Part of a small language model's weights: a variant of SOAP for these matrices.
Each number is 500 + 25 x the weight over its row's rms, rounded and kept within 0 to 999. Layers, rows and columns count from 0. Numbers have three digits each. The size before them is the row's rms in percent of the matrix's.

# down: layer 8 MLP down (transposed), 1024x256, rms 0.113, rows 103-129, columns 0-255
# up: layer 8 MLP up, 1024x256, rms 0.116, rows 104-130, columns 0-255
down103 096:530451475490501480508529531460491486511472449525532517479485516509511488497545501463471499496460505503451535531485500475528529503485502507503444510479456522506503550450485541477496449524542498576529460503515452467539517495475472474535490538509472493528518494535521518508489506512516462472495534467475525492493520480484472466471525472475492448568470499526495506504478495457512518505534487493514510522499530456493509443534492480506504524526495522506488484511510493486517492556519540480517507500531525516476497461487503554514474468500485528447529528480496458496488543441506516488470512500491520509520501504513489521506521497509518518483498489481494443512506496467487473522493508484463500508520522526506477530460466501506477457474476507490479469490511495468481492498501503
up104 094:480532529534475541500503514532488497469474528508463530480511520492529503522504493529499510499536526478502489498476492538521472566506525479500459500464509463525493528500535509454462491562456508521529477513484492552467471494461472530511522495512506508522516536525481465522485487492502503535505546506526454492523494520499481523527513498503482550483515474460512484508496498511502471489456481485525430488499483502521490497528482538494518506492492462496513530526476543542536470519472497517523519517481547531463499483449485468478493496459506538476471445553496477540506486506509497491500506500528584509502530543512501455515495498524461466506516455529486536481493537478520481512452489519496521471514512536501495480533511489479512514541502500496467492508517496497517509474495470
down104 089:520464537534488541510466505464496518511491483524477507507507452555467509499523507497524511506505522493477503493473518479541510519467466494527513451503466469528525517469540531480525466541485517525522465518492475524487550525496536516516505516554512490462529480513489471522500480517542514496514523507485496467509509494490539491517471541466541493422453517473509482470507510521433484503449473472491480501488523509519533491517491539537497515485485502493512495510486472513490500467503483526476512502484498531505506473570464483479480496460527538513524517440497496490509544518502522464502442485492524513491502499521465525474463496506457506497541501512476537486474516463477515491526514504458533493547465511460492504503481456456524462485470490511492510500514475484478482496492496
up105 101:530489499510523499490494490474502495529550505484460499475450533523510504478493481477458550472524528479469509494518529519510465490486483475492470544482487464467498480504505477514491456505480490480471523495497530517507500550501510494481507490505513505504516478507515540499487500484524520475492464519526491526525507463527547481555531477470507515485477474524491431526471546539524444523507516516460511518499483487478473538484508486526464481477499496499491459484479517585521492538470463455537475496519510501492516519487449571524540475501488513538465526485482482471539513504497492506450537515525501527501485528499523520497487529478479522466472499529467473526500478492522486523518518502501540484538532520501476483521488481480500466520543508531492548464472477507522479507468486
down105 099:560491483498499487517506545498502527513523518506500490508467507522465502474478481483536509528484464446483488428465505517488527458451507455497523497562448506456547506492459486491513526494491515449521482513513483487518497479532473482517477487482518536528490492509506508532507478497477488486457474481507489481472560487462464502491483503494490486515478538447493521509484504488484483497509544467467491502496506528467514500470521488470503483491476496530474449462511460489552505533492502485496487458499487522522528517486551520516510518473536476491460524464500484504513504508521493521509540535524512485516553515539527482522516497500479519496471483546503530463550490506513497480464508545470484497531499570506534511480475550486491490490527515537483555488498499510509502484477487
up106 108:481515482516513487469520491496518482504477512505523532466439547499550510522482493487502501522498503477491505430474532529458472485499479531482473503546507480508486513518494483490484496483496485466510527497477540514493486500515509519469488533482518525459491535499532513507495481501473538510494498509530547539467487512527462532508437481472507450567548525486505463542506493513472506460461536500532549534483491520479472532489470485530519500548497500476508492495492546490486481496508469464525480506482479451493472492499560499510476478527483493473520522517458490474478498510535491478492573506520504513473482506522473499535488531534475501472490499487510514426479527513517466542464512478495538455505486493436502495516491500501509514494508484505459504511525497510531467509519482
down106 115:479511462500519478524521489544536548485511504479464487511496500507509512542558535498531499494521504514549520502464515498502547486523483489502451466449491463473496558497512516499496472491460491509521501510550476486515490446549504538478468479542506473464495507507482504568475484480462500523504487528515453522477503516477536522457488495467488490480529507520492505498487514486488493524507516518503508498486515508521523489478517481462515487449519496501512517462522493520493499511525558490510521470517544468489484537518499526427499483505520489484509505532493527474468508527489459466495522490522488536498501491493496487515481484520540458476523494492528510448506529456521507503478483482503458549528543537501504433511519479483529486528515505540528568487535509512510482473490502
up107 088:491471501478492514515534516524476483503550509501495470498517522527469527428522536546549477483454483504530494494524509514491481473478480496515515524497481531519502505526520456492524521535505489484507540532495524542489497543498517474506483520465498514544468502433509500517502523459469528486525504499521475498517498483489494451534480496496527540495514492494442537529430470517471499514478534486536514483517471515497538484503504497516448504498497469503460482483494515517515547499507480483508521446508505535560467487524509502497525458523484519464470458523512516554562504511497537531506492511506512501494527487495526492501464534527464484503519472499481498480456516458502533507506511476553492497535513510473493502513463493501489503490476499510499526485433498544501518513485551
down107 093:494518467489507458488479505528452490444513528500514528510459475483491486541503487484464522528489563457507473487485509544504521541521516498505467487534480503482488537479475501497520500508504510476508504525495484466495434500537491487466509481503500482502518537517530515536476498504549484483516484541482505496481491505481523518501488529496522476483513511499508537478497534458521448511491582509497512510527463470538492485525558508505471484478535515521506511490566519498474558522478543528480449538480482495556525479488470501508464514483465519514482513461510490476524438520480443501509503498481528487502523483500463511537539466497484507499487527512501450490513515509469499513451492477470490541476499495515460530462508501476511511478504476476470525478502526515507489527470500
up108 107:500544497533510496495498536507469501485500484519478491453511452515504523489476493485508485464481557509535464466503467509488535509545514496525474499503513493499530484496531495460448532490520499491475494514500506529526491478502492483502507478481512520513472519529466465521548511484492486506522509480486541497515475529553502518520469481547508524502488496514498477505467520493484453465426426523506481500501471462496490548532500521489544507480495464490507472475502502479545507485515510549477484517501491524538516516507491474499479528450488455534476534489537508506485502505487534508469461525477521486495518463519452526503524543520490519497556554496528507500456535584522470502492502494479500489499512482535469465514482479533481498520497506473490518488532528451501508467526526
down108 104:472496468449458485504524534481498496494522516524505480504449511517457511495538552460494463497503498511477477510479484534476542492481555457492473486437491499539512519482487553504484476533460493497481445466483540506492468508471475529513534478500529487542508474516515502486470537496475515500498508515501456482511473452502529520520540535475484485535477509468499479516500481512505482471506504450480550479532530535478488505506510508503499473488509493502488490486504527478467525485496478513492558519496526524462518483487470545499481498520488498506511482541515501497440552498490487443491503452488489482489447470495522541510462507501461499483549490505524495512495465484495498510510502521505476547474522433488490495516468521515488502520453492507480489508486496531518497473434506
up109 090:489466525529484488511510485475524510491486505510504527484518485500471513486468492504554533511514485449477511491531515502473493539533537486460500518494491536525475482479453537556514487515457493517473488519475473475590501481535525525469505486550496495500458553501530508457492496497506535485522514492512497487523468532469495482483474524481496523496494507489518519516526530498491463492481495490498501513477504525527558503499499510483515518502460530494510489485505502504508519483511523501456508496479520522517469536505537533511535492469537529452452505518465483504486534524468494502540512476501498438491481505538503482476457531555470458517496478493522501524495511533480537490487445531511545537499506490535499525485586509528497527481457533518523486492505477496535502463492473
down109 089:469523484547480493496480523532469489496476480506523526526488494539520479532507451513477506488506484507485530498493491536538517502484465509524516496534487509492495515502473469499464492533526499462544496497498520490505504462497512486529507537473496482506483440459465477513512482538483476461468491509485489477515517518522487505489480466509515489528476487491512517481547494486529540513556562502484480480500498483521507480477484491519463463493542491522493535474544470480535541463532482461488488517535538513486502489484516476480458501508483443521526438504508522496496536477483541496516503503506461531545513532462508482539511479469502505483494566487526513542512528516501523530469548506517540496476519564452513494520469497490494529511507501441456524522551520526495493515483499
up110 101:512527516470498506488506462538485473518569534522503490506503503504503537481532500525471486480502538490466474521506451499538482520533533484487478533535479519447483494515538521489494489470477510497472497472508500481511445539445436513495522465474493459488520537527493505487549520499502480493484489517518527485507522552522476521512506525493508510500479513486510492500511514476495486471477495457505493527510511547489530530483490472468492478460482559483542477489534513470501489528509510519500499508504489585513480521489507540498487458521509493531473500510540532504478496471495493473508502496485481512491494494482484556516517519532488517465522513513519509513424509457471488511522508523492461470471540522516459510550479531516505448442489491503484502493516473513535482471549521
down110 097:451493503509499483531518492508509518462528501542500500464485539485513503517500486494486470503480513504523500485523459488500518469502509462479516466490498521485538512485506483485524476481483471507509478513510532512545462510534476480519460520509488504516448513508521465520507534447487511473534493525526471524526476495454541527541475515469542520492460499488440459476501484504516490493530515508522551456521523462475510510534517486510513482528508416501468489521501480469474510531509516488467539502486468539473538492514512481486504520518493439507492506508517490510518526523519498503460493508527558500505480496521514478501488501492503451534507524492489474472520469507519500494552430508424514514512509485509472504513506547504499456528462521528503535540491471490477523467507555
up111 106:519513469477480504472521512500533520530505492471471485455512503495498476536496501518481520551572547478498528507470504545463506521488496484516465489507491473531490505534498518510478526479495444456478527534508487502460482468496517499555497523474528487499511518435512457447444493547495474538474482479505493498555504463487517479500506508463497505480504565544480503516495478479542514498481512473520511496489470513500481514471484488489530500503526492510497515509488522539517482486469476485513524542511507517525576516493506477473476512510485475482477450495479509532449492545484505501484513478507551546504510496492516487481504504543481497503517490526519533487552484442549530526511503508498517491494494516497453499518480466489480526458486489527505518507522553462463521494506492
down111 103:502524492450491498505495498508482545501499503507512528486527532527471499513510551483463509470496491557513473493487497523517472495493516480503481481469487485541538536472480514468467517468515532512566547560505503517490540525484510509501494488490511546485467494496486465474445433557485496484540485556526493481514477481518478520481478488497479494498519521492500513512438518519485519506460509497478527532497485522487447509498519501499482544510473486542478441511504463504509515490470506519511538502465516526506514518511530464474468502458489512482480527509518504513515503523537520483491511520550519550467495485515501483539536480512504487458485463543513543511462514452463494495476535477454480478442511509518491505516511480508498455501485516509496504526509490514500511447509461
up112 094:514450546511480537512504507512491483492469480507502503532485521468487511489506453486472457469506502502520511508537512529501440517483507477508484491493489484498472470498522519538512501502517560442541542520486521479469456502498505457487503477493499552493553542512506518489470499531491505553502517506537514525504505525539481483496512530501509527514536465499526467502498454504483469472521520478505495529494518490481528524465457505460524500508502497499470497482523510504488494515492530492484491470469499427512486520513488520531502532544500530505468527472481505463532483455478514499467447494492502487465510542488505491504497505502550432498493500501465511545500480505543489532508513506513510519524510465506462519550498529511460437526558470492490506470455541529460509478498497
down112 090:492542528495492505498455510480480527481492507496502525493488510488466497491487474514522480466502502472512488472551487513493517512443508523444500498469488522466513485472473521539512484507489515514514492480527465505511550502507537470462508473528500495506497497491479413513478480504492489476524487514449527485494483509461475505498504464480486532517437500499531554470542519507510533505513469513459483485529524553481454479504502465537516472521474530502575507448482488472531498473497498492453497529504533513478517478550559515496454523529492496511491519481512508497544500515496511513515540535489519532534485492486512528503514587493491497495486494518560515479469487461479509501503548504514493511518506474537549461537509523494526471500487506500504502519517501502513521487493527
up113 102:514455524517490491510472518474497516487507506507474519503528541503499541474539493512510499581514470508491471485507472483458485473495498483510478511517483532490525513512487489515537481519490497521529524511490462502495533517487523544493528499481445512501502487521466510512504493490507474477548499530501502483504483510530549540504472478503515476478519485540485454537484501493495476466515480508531507481481546539466531543531516514500543524479513466503466521528540486515533527492479536498495414477488519497515515537493503504503477488484497521504521503496560471502526540506505496445502477473517463535490514548543462484496490497517510501525513461477512491468532476544482488442469493448491481531494500513467511504496470547490555556461484483521495491520502507483488509472516434
down113 106:503554465480472539540515496473477463557526470503533469497477501515533528519492519520515477443451522507486494475505497558489499547514529466488509488497505486494490541538509464480502512413464505507538519495499495503478519476516525483537463496486516462529518534488496529516526483495482494503495474475527500501477513484543442509480524490500476526495482488538482495505516518494475497528508493512477524502516489536508453513514514456460501513479490481504518486542485501535522522510490495525513554497459486492494555483489567518483498498494497448477515519495522538474531499529493546496486523479484491515496515519529518521466518520497523520475485536548521517502479472475487510471486557497495473506516469494486521505553455506553502493499462515480523486511532483509493478456478545
up114 096:518504504469479518466471489495493532507523538502536468540471477469493522496485484530457525520503480518504502523520476503497541511467494493469515485483495478544530463504482499472499494521514456510510475482566483520489469497504513493518505480514508474505474500439495499501563489481478499500517525496560528489484503488492462502480461477470462507482485431446485458496522510512514503480484450464472506486518481487437477499536489468510500488488467498499524484506504530524502535510495469516488487503486506497509527490487561541529507488470549505517466567542520546500533511465500471513489531499502498488499454504515516498501454507519514509493533526515507504492513517484456505501493510496464494536490488532476517538459498499560505429445473507501507538508434511504521502513521485
down114 096:505493495501489475450474531516498524446475485480480517527495473472467476481492512494489541515523541522526531505515439469496522498482466492526494502481478522545509479467429535455506530517528511485533483514467485543510506517508525550446513498490516459463507478503487517530503510490525477541495517491465472483485520488526517461487516478501467504490490497539492511516482495499526493519498554486507448482503503501482474501506509450490521526484562511493526510503509511466492471465518496489476507512510509514454482523474508500427481495500462546474532539489477532533454429497481451473457502513477493497492505483524494533503539512527496495498503500498483529493486442464487497474495541497491524487526477522499496497503513494490542462460489463478531488531514550489521529524474497
up115 102:526486487498515513520469486490507483474496495500523508515554471488485473484471485472495491541516469513487487532511521523474519551528488495523481534496455546525545511520501532520519519499474474521484524510523499495541497514526545499456499495497468510493563557565504465526491489544538487466495509507567499468517487556512540552452505470522500537506523469525511510486482465480515552486547490491451462531534493540482524499453496441519529532486487506506509515524489503490475468481496509476532470501486471487543506508506532467519520493502549503497451511481524536486465483487499468528492519463495502512494494544471476510511513468502539471485478533481489476494488517463504493500508466455503482482455479474505485491502497526500467488498502481494537479475478485485480508469513513
down115 093:515507504471480482452512471491500498451510504538472492486544507524512532527512479538493454521558507506491531499480503501524486498467493485506519459485483492429525524516535496469534511535471493475486492523459444514473444505503459489520392499506521489489508491462510505500457545533471498510504484466462476502460479496484488498470484520496447504489486518509508499495510505520472496513485535487509536478505513478523496477495528503481487470531528536487481467504493502508477488467534505492449501477532520476419533516514506521489468524514536495452512528518504487477529521462484499443516524497495491504506502511502524548516532495473561513524511511531493514513485482540531478454505494545513484523551532515533463486489489491511519501517508508494515511501512521500496525521510491
up116 099:520505510488487518503458459490504500481510493497495547533500429507506471445491496487501522496531501487485514529504508522509492454489463483524501491519511557482516489548516500526501514471471439502530515519501523467451524485535518483517497512497495510509472494515480520505474484540499480523496505522506500471553454526500455489530509514519465440500472474478457482475551520493465465476536466495526483512472489471494529472525553531475522512486532489528525499489474519513520501539493518471483475447498486500537445499476498473514505486493470486503506508532460486476495500514521565523481521492492479523499531504502518528414505469519486479541560484462501512481487512507515473498514447463508513554513524509515480521514505477498527481513482473502477474514495455518519521485519524
down116 099:453474528483452488485490484517551471513500504544519494476492541534468504515478461475520532525501517481452479496540465473451490530493493474482521527525536553492502525489535557539489500492521470471485501531476525493510474518529553492505489474492529477475530524522495503508511496504540525543483463480524521492476539510497506492506512481507470531501472544513529507501465478495511468518470513478495480459521478478534482502508518473521505526501521479510461535477528503461481521493561524507507501493474480465500502501555466478449466502513501483448483510506504497496474552474503533489456528506523479545543525529502516535511471536516522558493471512500479494438542518506516512490500533509488524522516490503471507470498525501540516525521527502482509510463515473502549491503498507
up117 111:485513469479476543499502501487476535485504524477470528480527469503515487501490527424505527487518495504498502499493505489484524554505525503498483520546530500467520470535482483478522536510519491473507535493470511503475490493495508500527524506526512508506480481458513507506470447495518478479514518524538443456526521493504532496482499475479520486502479504496479496480442472544473507528492479470446519445464534518513491456513494486499558469473500504487541505475445512516473467513517537523510481513486542489491491545506480470518488491527562539517546489502461546476495457475511451531492528518529500509452506542487499494532512517500483500513473487473512483509498523512529501586487508467476555476503483454503492470530497526527508497526500496472457508493488495492520515508466491
down117 120:503501504496523519439531451528483485488493520536441475502563491474514490518521491481487508493526502474458497467541477421511504508467518472500518502551496509473512476500494498487514494520434535498518508505497471500475516519510507515502508510487510500504482494507513490518523506512481556501516570530493510519530516497498514514513494486541505503475503546487470497509490473504526510521498515539486459501514565560484478486531524517483485477468525504506511531498479495473490512524455525480490467442523509475518495555481484523442472522478536511500539506457515508499541465495473498501488545508494493495502481502512512484510482524499508512524504497520462488518497504491475489496494498508449517522538527474467455536517527475503503529500491478501530576495548529512483568484466462
up118 098:508477515498497477558450505530536518502528545507520497503511514501478514483519529461477511470498457579480493532498539514467482460486484519439466495492506502486513488487517495510496516486504499489531506545513512490508539510461498505458499494499525529511493504491457509533506516486455513552536477526510517512494531471524503486466502509477488497516531509524448468433485485468539531455514457476473499522517506488507507468502498459534516512455505509511490490506498542451532500502497469473544538509477522483523444483518489528548496533511443508518535509490475466514503505539490518523481476480468494479484514502523514521471509485487502475492485471526505486516523513507513492516508465529546509500541429474537508461484518499510483495542513515527458493470494506475466490469542522
down118 100:555498480492467488474534499516501477485536479555473516476478446510496514494508485497496479497501468501534491503514506510498457536517529533468514487495513449534437473527513511481498537518475511526481490503529519490505523566526494491450487537471481510485477482518503494470508475484505507503539520521465491510518526462479464449478472519506479497512481530510488504489550485484493514544507515524550465496498489481525494457502505532513495540473486491514497487483529491451472539420476539505483502512502487484512542542490512515501489488544543528503489519536525497467527519497491533472507517547511514494489507508449512487468510504473502488518500527503505480536527532500492498493465516519484523509526487510517526508543468542498536489542469525511450420483539490465499483500532500
up119 098:531488503524530457482499488489527543535540518528520489505540516512491522503543505450465512477513476499496502483476524540537489474545529482480505462507499522491480481513488493424516494500531470479484490477520441487498500486502510502501536501512514539486509532497448528494472516520508524449537514498497503509483522522500508468509518472516547506476491500475516484552480502498507547520496441495496489538542498485520469518442523524492491481554509496476481521488461505407489509484482527546490510490495473482478518511502490496535459508490494517502476498447478486541495468538481456522514470524531473454531509535513516519483480488518499515482466467509516477512516536501457456477561468508497472499491504539493507458528505527488539492510494505519519504475526489499484479513501530
down119 095:478464486510519506496475486520461531504480496475474506507471477494514508521480484483494518489499515492487437445503520473462576496506503500486487534531511485501521496519498500548529454471489524524510484486512559488521490475503509471521470473496528532514500517504497495491509457521529482507517522496510462518488478501501556523493484473523460509499531532472498523513518475470512511499553525508515503465479545525505531474506516447467511531481527507498496461523496498568510567534508507496518499509518537493481498527505503503485489516511491494482516475523501522491512512482503561467453487494539520469452512493549463474486506476478444503537471499512471523471501495509555508514496552469483549466531548476453472494511503536507483508473482534525504507461513533507504551487464497
up120 099:543469492428484500506540494526538506503543500506516505522450523478485491491503448522482505523506487481513522503533454490485464492485471475472478486500500537499471462536499495473533544529470480500519472560501498474481535463489514494521517503539493499524555489522493468497504512513528490503494503534480528474501439514522485485499507506474519550452526476556461489501498474464503519487544511482474484517482510469487495499515458472487532486482472506508487508499515507546525461510493476498524459503525524438445501501529515461491521490500455499512514528529485527517554499513500530493529509516470505500491492499508478508513512501506481499470567478472504516509512500480507485503531506487496538516485525434479509544469542470465476494468483467536483530466469491490478469478467527
down120 105:515462497514506533483524517505499513505506468482486521491534507515521476509531498488477494502460497544481492480491470453493469496471508503488502536494479495494483548463502504439504467472495485505501535511501493489483524518506503465461480484509506495436469469512459494518554492474483472505497510511516503502512477488485530453455465480477497476528497494455568504470501478550489518471481485520510511504538488467481488442518535512536504507504501457474477526467479497464525505480492536515502547507532491508508453502480471523495519489489503545461497506449534531490476507480541436470509519505517554532482453538526481515536481525498532491527504499504516500510527499482507475479477498455495510490457525493556499462451544496491503534546514524504448480493540519494504478537517491
up121 105:506481497498512506535442496522475499526543504474456491514483535504521503481494555522508446476480484487498504486516509494499516526539466459485453540489503488547471505493514497501501513531472514514548495521523488513471444525478532516494479487492504484521525538497502472483496530532516480465473529518451512479481550472496455492508504458463498527485526466492496508491509539458450540476501503523528532441474527489514520511468476521495487531478492500485482503521479481499472501490479479521484483475509484515463484494511511487504512518542514515469502477501486535486476496521511539517524523461499427512526439530529545524459526497465503476475532527519489503497520541517500538499464506510502528524467530526520511548501556482509475505488437478541493508479498517461479485524507520
down121 099:472519491515537517518503508540474469515525519476484473520489497473510495479496495509514509490470509506501483505470517469517496492463473487511480476516471492472475511489505526500525504498479506499515494487458514518516511527485486492479485485475515476502479493520428474536526545505511466486544510480486514490453521477512425487479509493489471539475494516508521489490519491485552467546495501472513486472475482463505524527476534513473500479522522454513505505489467488519489539484527502499507448476507551455488483537524546487405521522501492515562445539517506495470523552494494470471479532463524496526473487506521520450485523541514538501513512507554515533490535498474533466475468473479509488515483525539485500472453508528507473499525485536459514510470477506541513490490503517
up122 103:449484524510476501483511503530489498508509539516493513490501495472477545485501499500507467509478465559525503488525478504500486480487534511519509487510523479518513493492507511502423482540508539471515501485517510511466538456499504535494492491469493487536544540529519533491517496498525503462521490486489486500516541510474502443527503442545542502512510526492514533486475487499525458488507541514494497494466488517467553526498460522480519488506538506482503516512489494505443504500507466509484484504460484499472503524508491484530501512499492492549469471525543529492534514527503481545443430495481482511514496480473474541523468518475524473483470549513525495491498486526480531510528516537489504462503461512488512562472520531537480484464464497538475452493508450517510454514466469
down122 093:489480510519505535527469475520500517484475479505474499531506500500473460515495531510513495485457528504489524472456520539493535472472534505491515487469502486449493533497498532544564504481512536517483503500498488492508501470488509485482531454513510514500521496530519497493474537504445533516496503433534502482514499531468509501458494500501513418496426502502493525485509513503499522488525543455532471481483508473468498456508523503541473500499537471520502482489511495458528482524473539483513480501476446505520499538562524500487505495521519500480468567491486539497486514490517509521494469503527507499458487512495503479453514483522497526521514443478521511452501496535486493465530499484520439506533551469522518512483508486497493534486564492496482454503508478500501516516504482
up123 110:557524489550483477529487524452517521545493524505536526509463497492490548473521552501474495486564463496491480471505498480491460479500505457486525489492472486443450508486500485453469471492509502531500494482543497474565465492474549526531520503498502510527524529513522508508482467505494473523464491480510537511504522492506483499538520473520518538475509506490475480520532503533487493458480542520488507489472499503531461496495515504531477466463490497481494533527498504560489519481491505500485498534500491501506468480520530473546527462495495544519508511496551531503504519496489472523491480486469497505505512501522477525528458437505503517485515510513493517492510509444506470481500504462533555534554558524488479507489481474551458498498508510513489472499498487527501514543508467
down123 110:509466505501505489479515485477544549457449486501507501446473467495505520490471526506486520500486557465492514504526464511529468473518462535520457540501505502532482495514488455530485505505498457514469532479511515502539462507446489489493474507510525506490501512452468507494495527484509511518498509533498477465476501513461462502510467496453475490531525507459504500499517515508527506499511527480504479509468503470458539518504477549448491479542552496512526502446503497471484496531484499549468493486467490489455501492525508480482434506505502487474502524508480441489503511483536524482543514491498521486500506539522466504499528460493461533527480506463495491508561492498483503508437518515492535512447526499481505522470497526512490450508471471480506495500485497492515483461453460
up124 107:543504502482519549539487517499539500523484453502474501493527504495486535481502506502470529515532494494492483478467542515511490506486499456524485526499471555532491503566515481543511509477531479496484464481497477513504465498519524503564497512503493516467480521511483497447500469532571511500494495488474488459496495494518481499505493532475502455506519510500495463524498459508489427498492463463538487508478467477510522500480484450496537487518510507502461460496470524532488481457543456482521477520473501503503516485507514516503502544540493459481478517472497524536538483481471455494473485498480519496498546460480521483544487464500502505472514472559507568491498468491554534469503516510502511508518508526522543457494509484512509451513517512524532488510494508493485519480517464
down124 114:508532511511520506489495478474501523490502486472472476518486451509524509476499443500461491498497484524477522479491537501534523494500507527524493534480479510505505473517478481499480504521481492485537550519494528508446519498509491526470446486467495543501499494519516517440520498508507539556482435496503499491530504485539503523476488504539465487473551551482487485507477497496537501485495537477523469516489458564425502541478519528505505480518524470519487509536488496532519483494511491515504486472494534479465559523485498453489512485508521465456448492510494507483488495533451490474543500508527551460498474484507527482533545445516493492506468489522497542498480480478497495511483494488497536483492518531499477519518538501488522459515492450522522496532504506463550494461520505
up125 109:552552529520495516531512487456508500458521516480523488538461469516465461473514515511503519495527497513508476509543531455524449502489470498553446525474505486502490473503497491500444507471505460521475538504508515490486471490464514474528535503510460465481483492465516491467523500490504499509526483534488538541503486530509557515553528508524458532487470462453513502520483491476475517498519496525524475488503504476453546534427463518509482482494500492512491473513494503502486465481553482522495498502438505495458459524492483462499483539466546521537513486477550456506510503489498492504494477467495491513541514518519508453490484483480482480531520478514514539485508497494519486461525505521522516509476504535514501494504551497519511486518536525498503508517493484543520484501527517
down125 108:517536531507517484455479511503523524517498502524479489506488487479529514502488472487553496517522501516496514514466479508470510485519496511540525551512509506535489527480472502460455573484493482491496478502534549538508512519475461524487479526559517465490490534512474483515500495527507511490502490494496469491529500492488450507454482510544488496506470519486434533487507493535501521488441507479534488478498505481505451531459473501417500485473477494490518539513556508489487520463471512484495476493529516497502528481495512531489545461477509449500506521507493553504513436529471483497490475493530501475493450471452460500519502477497520469518527499520519496533520489512509484482517484495510479461461473472534525467478517467447473477488514530516522492459494479493480504512488471
up126 100:499477546501485516528515480538509474490493476531517516512462513495548501491505441475505512491533499509548532514543507482499526492502445487523526476519466487491492481474495478476484530456494559550496531507439505485523500545509470502535508526487495507475502492447493499451515493501481548489530481475501503464506534495467487450500523443468502491486491500471522506501485474500496488484465464429499476491530493492501495528483513497504446469493498499493514512525500541467518512499463499502534521513456510529497492508443519538466490522473500452560500513509511528539490482509498513532490522525506473509543493484469496512522520539491483528500516496509521527458502507524502497511499494542512474499530574535479468519536475462495521529462492499520509481513529510497455541524504520
down126 100:497474508477524496492470438450531483499469503452477495526514507508517533501462503484523485497485548513450473553471497484507520491512520546496517496543499496524506493527514501492491432480495482480489492462468524507448485454503501497470477510492477515506506513519524530455520466484471459500483482503495515483462469501509500521517502510505549476480492475581483508484472523481499487507527482457499468492477498507526452499509486500468487521549529484485491506524524519487459531495504509461494508522510502528559482463490439528489501478468495521470494510500511502488513507516423479449511493482494549463504480517493481546536518480499484501482489525452527523508464491476506468499525479473526529477505496499498448537499480479476568474515498458481508499474485534470488490483501514
up127 077:533434491536458502543509461518515494484532494490521513550484522526493518495474502532509504534522500515479514517517460529515487517493473512566509486471494528495484473468514536511466476486512505512492491485541530482528525512482468542480498514473501492489482498512490502488489490518513517494491524495505502520520513518501469532482486517563516492507525504519456495473509495567491493510476522469506489506486488458483509507495557550482469500508521540539481486484476501448460449526526448539528523504505533447503502486493495464485514488493484488468489513521519535484513477490529511529448479520495522509513535508529460533469498504537514464502464444529508521491483493547450525558493505526506515488474462512507505508505509510475496473521530493495508505496476554413501526535493488
down127 088:500512500526499507468529504505518513489524505527531492492461520543517491514540477485463540507475561483531470556505482466474529548501470470499510485536457498489506522531478518542502470521480476481504481551571505537482499452479492487517545473507480499491494464479481455510491545498474480517507461461472517485464510513473537508478536578493511565472487501511520499531505507514521516531528508519525512487500477516483478523506506509473502455460498468505471513543474521498532536472498523462487495505519504471537528520515474519513480505502500491494512513526473501510512516503464486419506522490480507490504491517493542501510512476517552531512489505489486524529538502483509495478506522466476482510487495495489494490539470475537538517518474510484511495474521551465551526519540512
up128 085:484504469497464532518451500520498505528532493495519530510476525500529483483540519500432522503475548531515553481489500545477465471485513501489534523463518511503495487504510511501499509500501479488496533525479506508468486510449545502474509528523441481464530483523496539543527524486528494509475443487522487557492530503490523525506534474468505486467470490516514535523478522525482462516469510492442479508500484465493494522510506491456483481503491508509466524524502515527549485456504446534486468477508488535495530500487472522536486451523498520499538482479522522486456510490475525503492449531450509500525479488493476558503511526450501531474532474483483527486506476492501508540503524541500503481443511471493536505492459516488489494481494456515512546473519488526507478518500512
down128 086:512489461476535508488490535453506544458472506531501529505541498523507486507441450507515489494486508499511507493503516489461478484494501483491478519503494455510513500511498528451499477508494485464538495467502509491489439505509537503509495486504511472506475538510516450528488482497515499476488532542493487480453533517477540520490485507525501478487533516513466508500479539451495476524504497491551489473479493569480480437502509486489443473466472505538507502485469530501493512510517484567503424518494558521466468504491506514457495513478500495492500530506452482529479498588494501502457537538468526487528482536497520502486486500513494489499500466471497507521473510502496488512492469505518541479514502526453517490494528516517534493532480478459466508481540460505510489484479489
up129 107:460525499514491455516495519501516516500480492472512540506501453535482502536513500493519489520498542468496493490500490503519451506475466484524485510500496486486510476478505511451485515528501496494451464531473532496523492549505488456515476509522468511547497578530512483555476479505526500553547514499512571467496488514512501472490505541509517498508492459534482483525503513506469498512496511511494497466483533519496524484508569517455487489489463465495495511433476494515527506512511449501502480502457521500438511480501486510491525499514516506509454505527530527511498504495491496514528494483486498472520482499471520500464438475502463470499515574501506496472528464485534465508499503463542494520500490524516516513536481477481525430524490527526500497500480537533474472526526465
down129 109:497512536487478491481488469515485469541489492545502544506515512491489457508513494517522519510458515520506529515496481477473487494473478496474508547489495469480454490538544507529513480489486448481509530471496492501522465523477532506459480491543501495503501490512512559493471546517485512496540527475513468499535482495471485501469481506448576459481491501524575445552488505511511511488476477525521496520479441460515532505494511461519501520486469478510468504505467466482470501478511501502535528436487506496526533527506486475470489516505516493512523507472511520457501512526541513510478531533510516537480529494494504487511516514521456489523493507527488526529507454526464532527487501468474503510487501487492469492509511496536498498544463455488517518522516501443483506468437515
up130 100:497486468471536471500515521503547484529474505513469485527535508532486522495517492479539514475505440492506501464502511475487513497542468514514491482483506494515473503525480491466491487478519502528488547442497491481502510498511516527534512568558499546518538525519460498491534500482525503500524537529487508526516489465531536490500566479502501503486492539499478525504494467497512453482523504503476492518470452477447476481509536544487551501502514471491501491472515471508500434524530463541473510459519505481498478493486488552498534538520508502514487492501475482516530517509508533467468495497484485530490516492509501448511483458476540522495506518486479480490495537515532506496480513500486479508502491505483443491547522496496504500503461555487548467559528515469510497500531436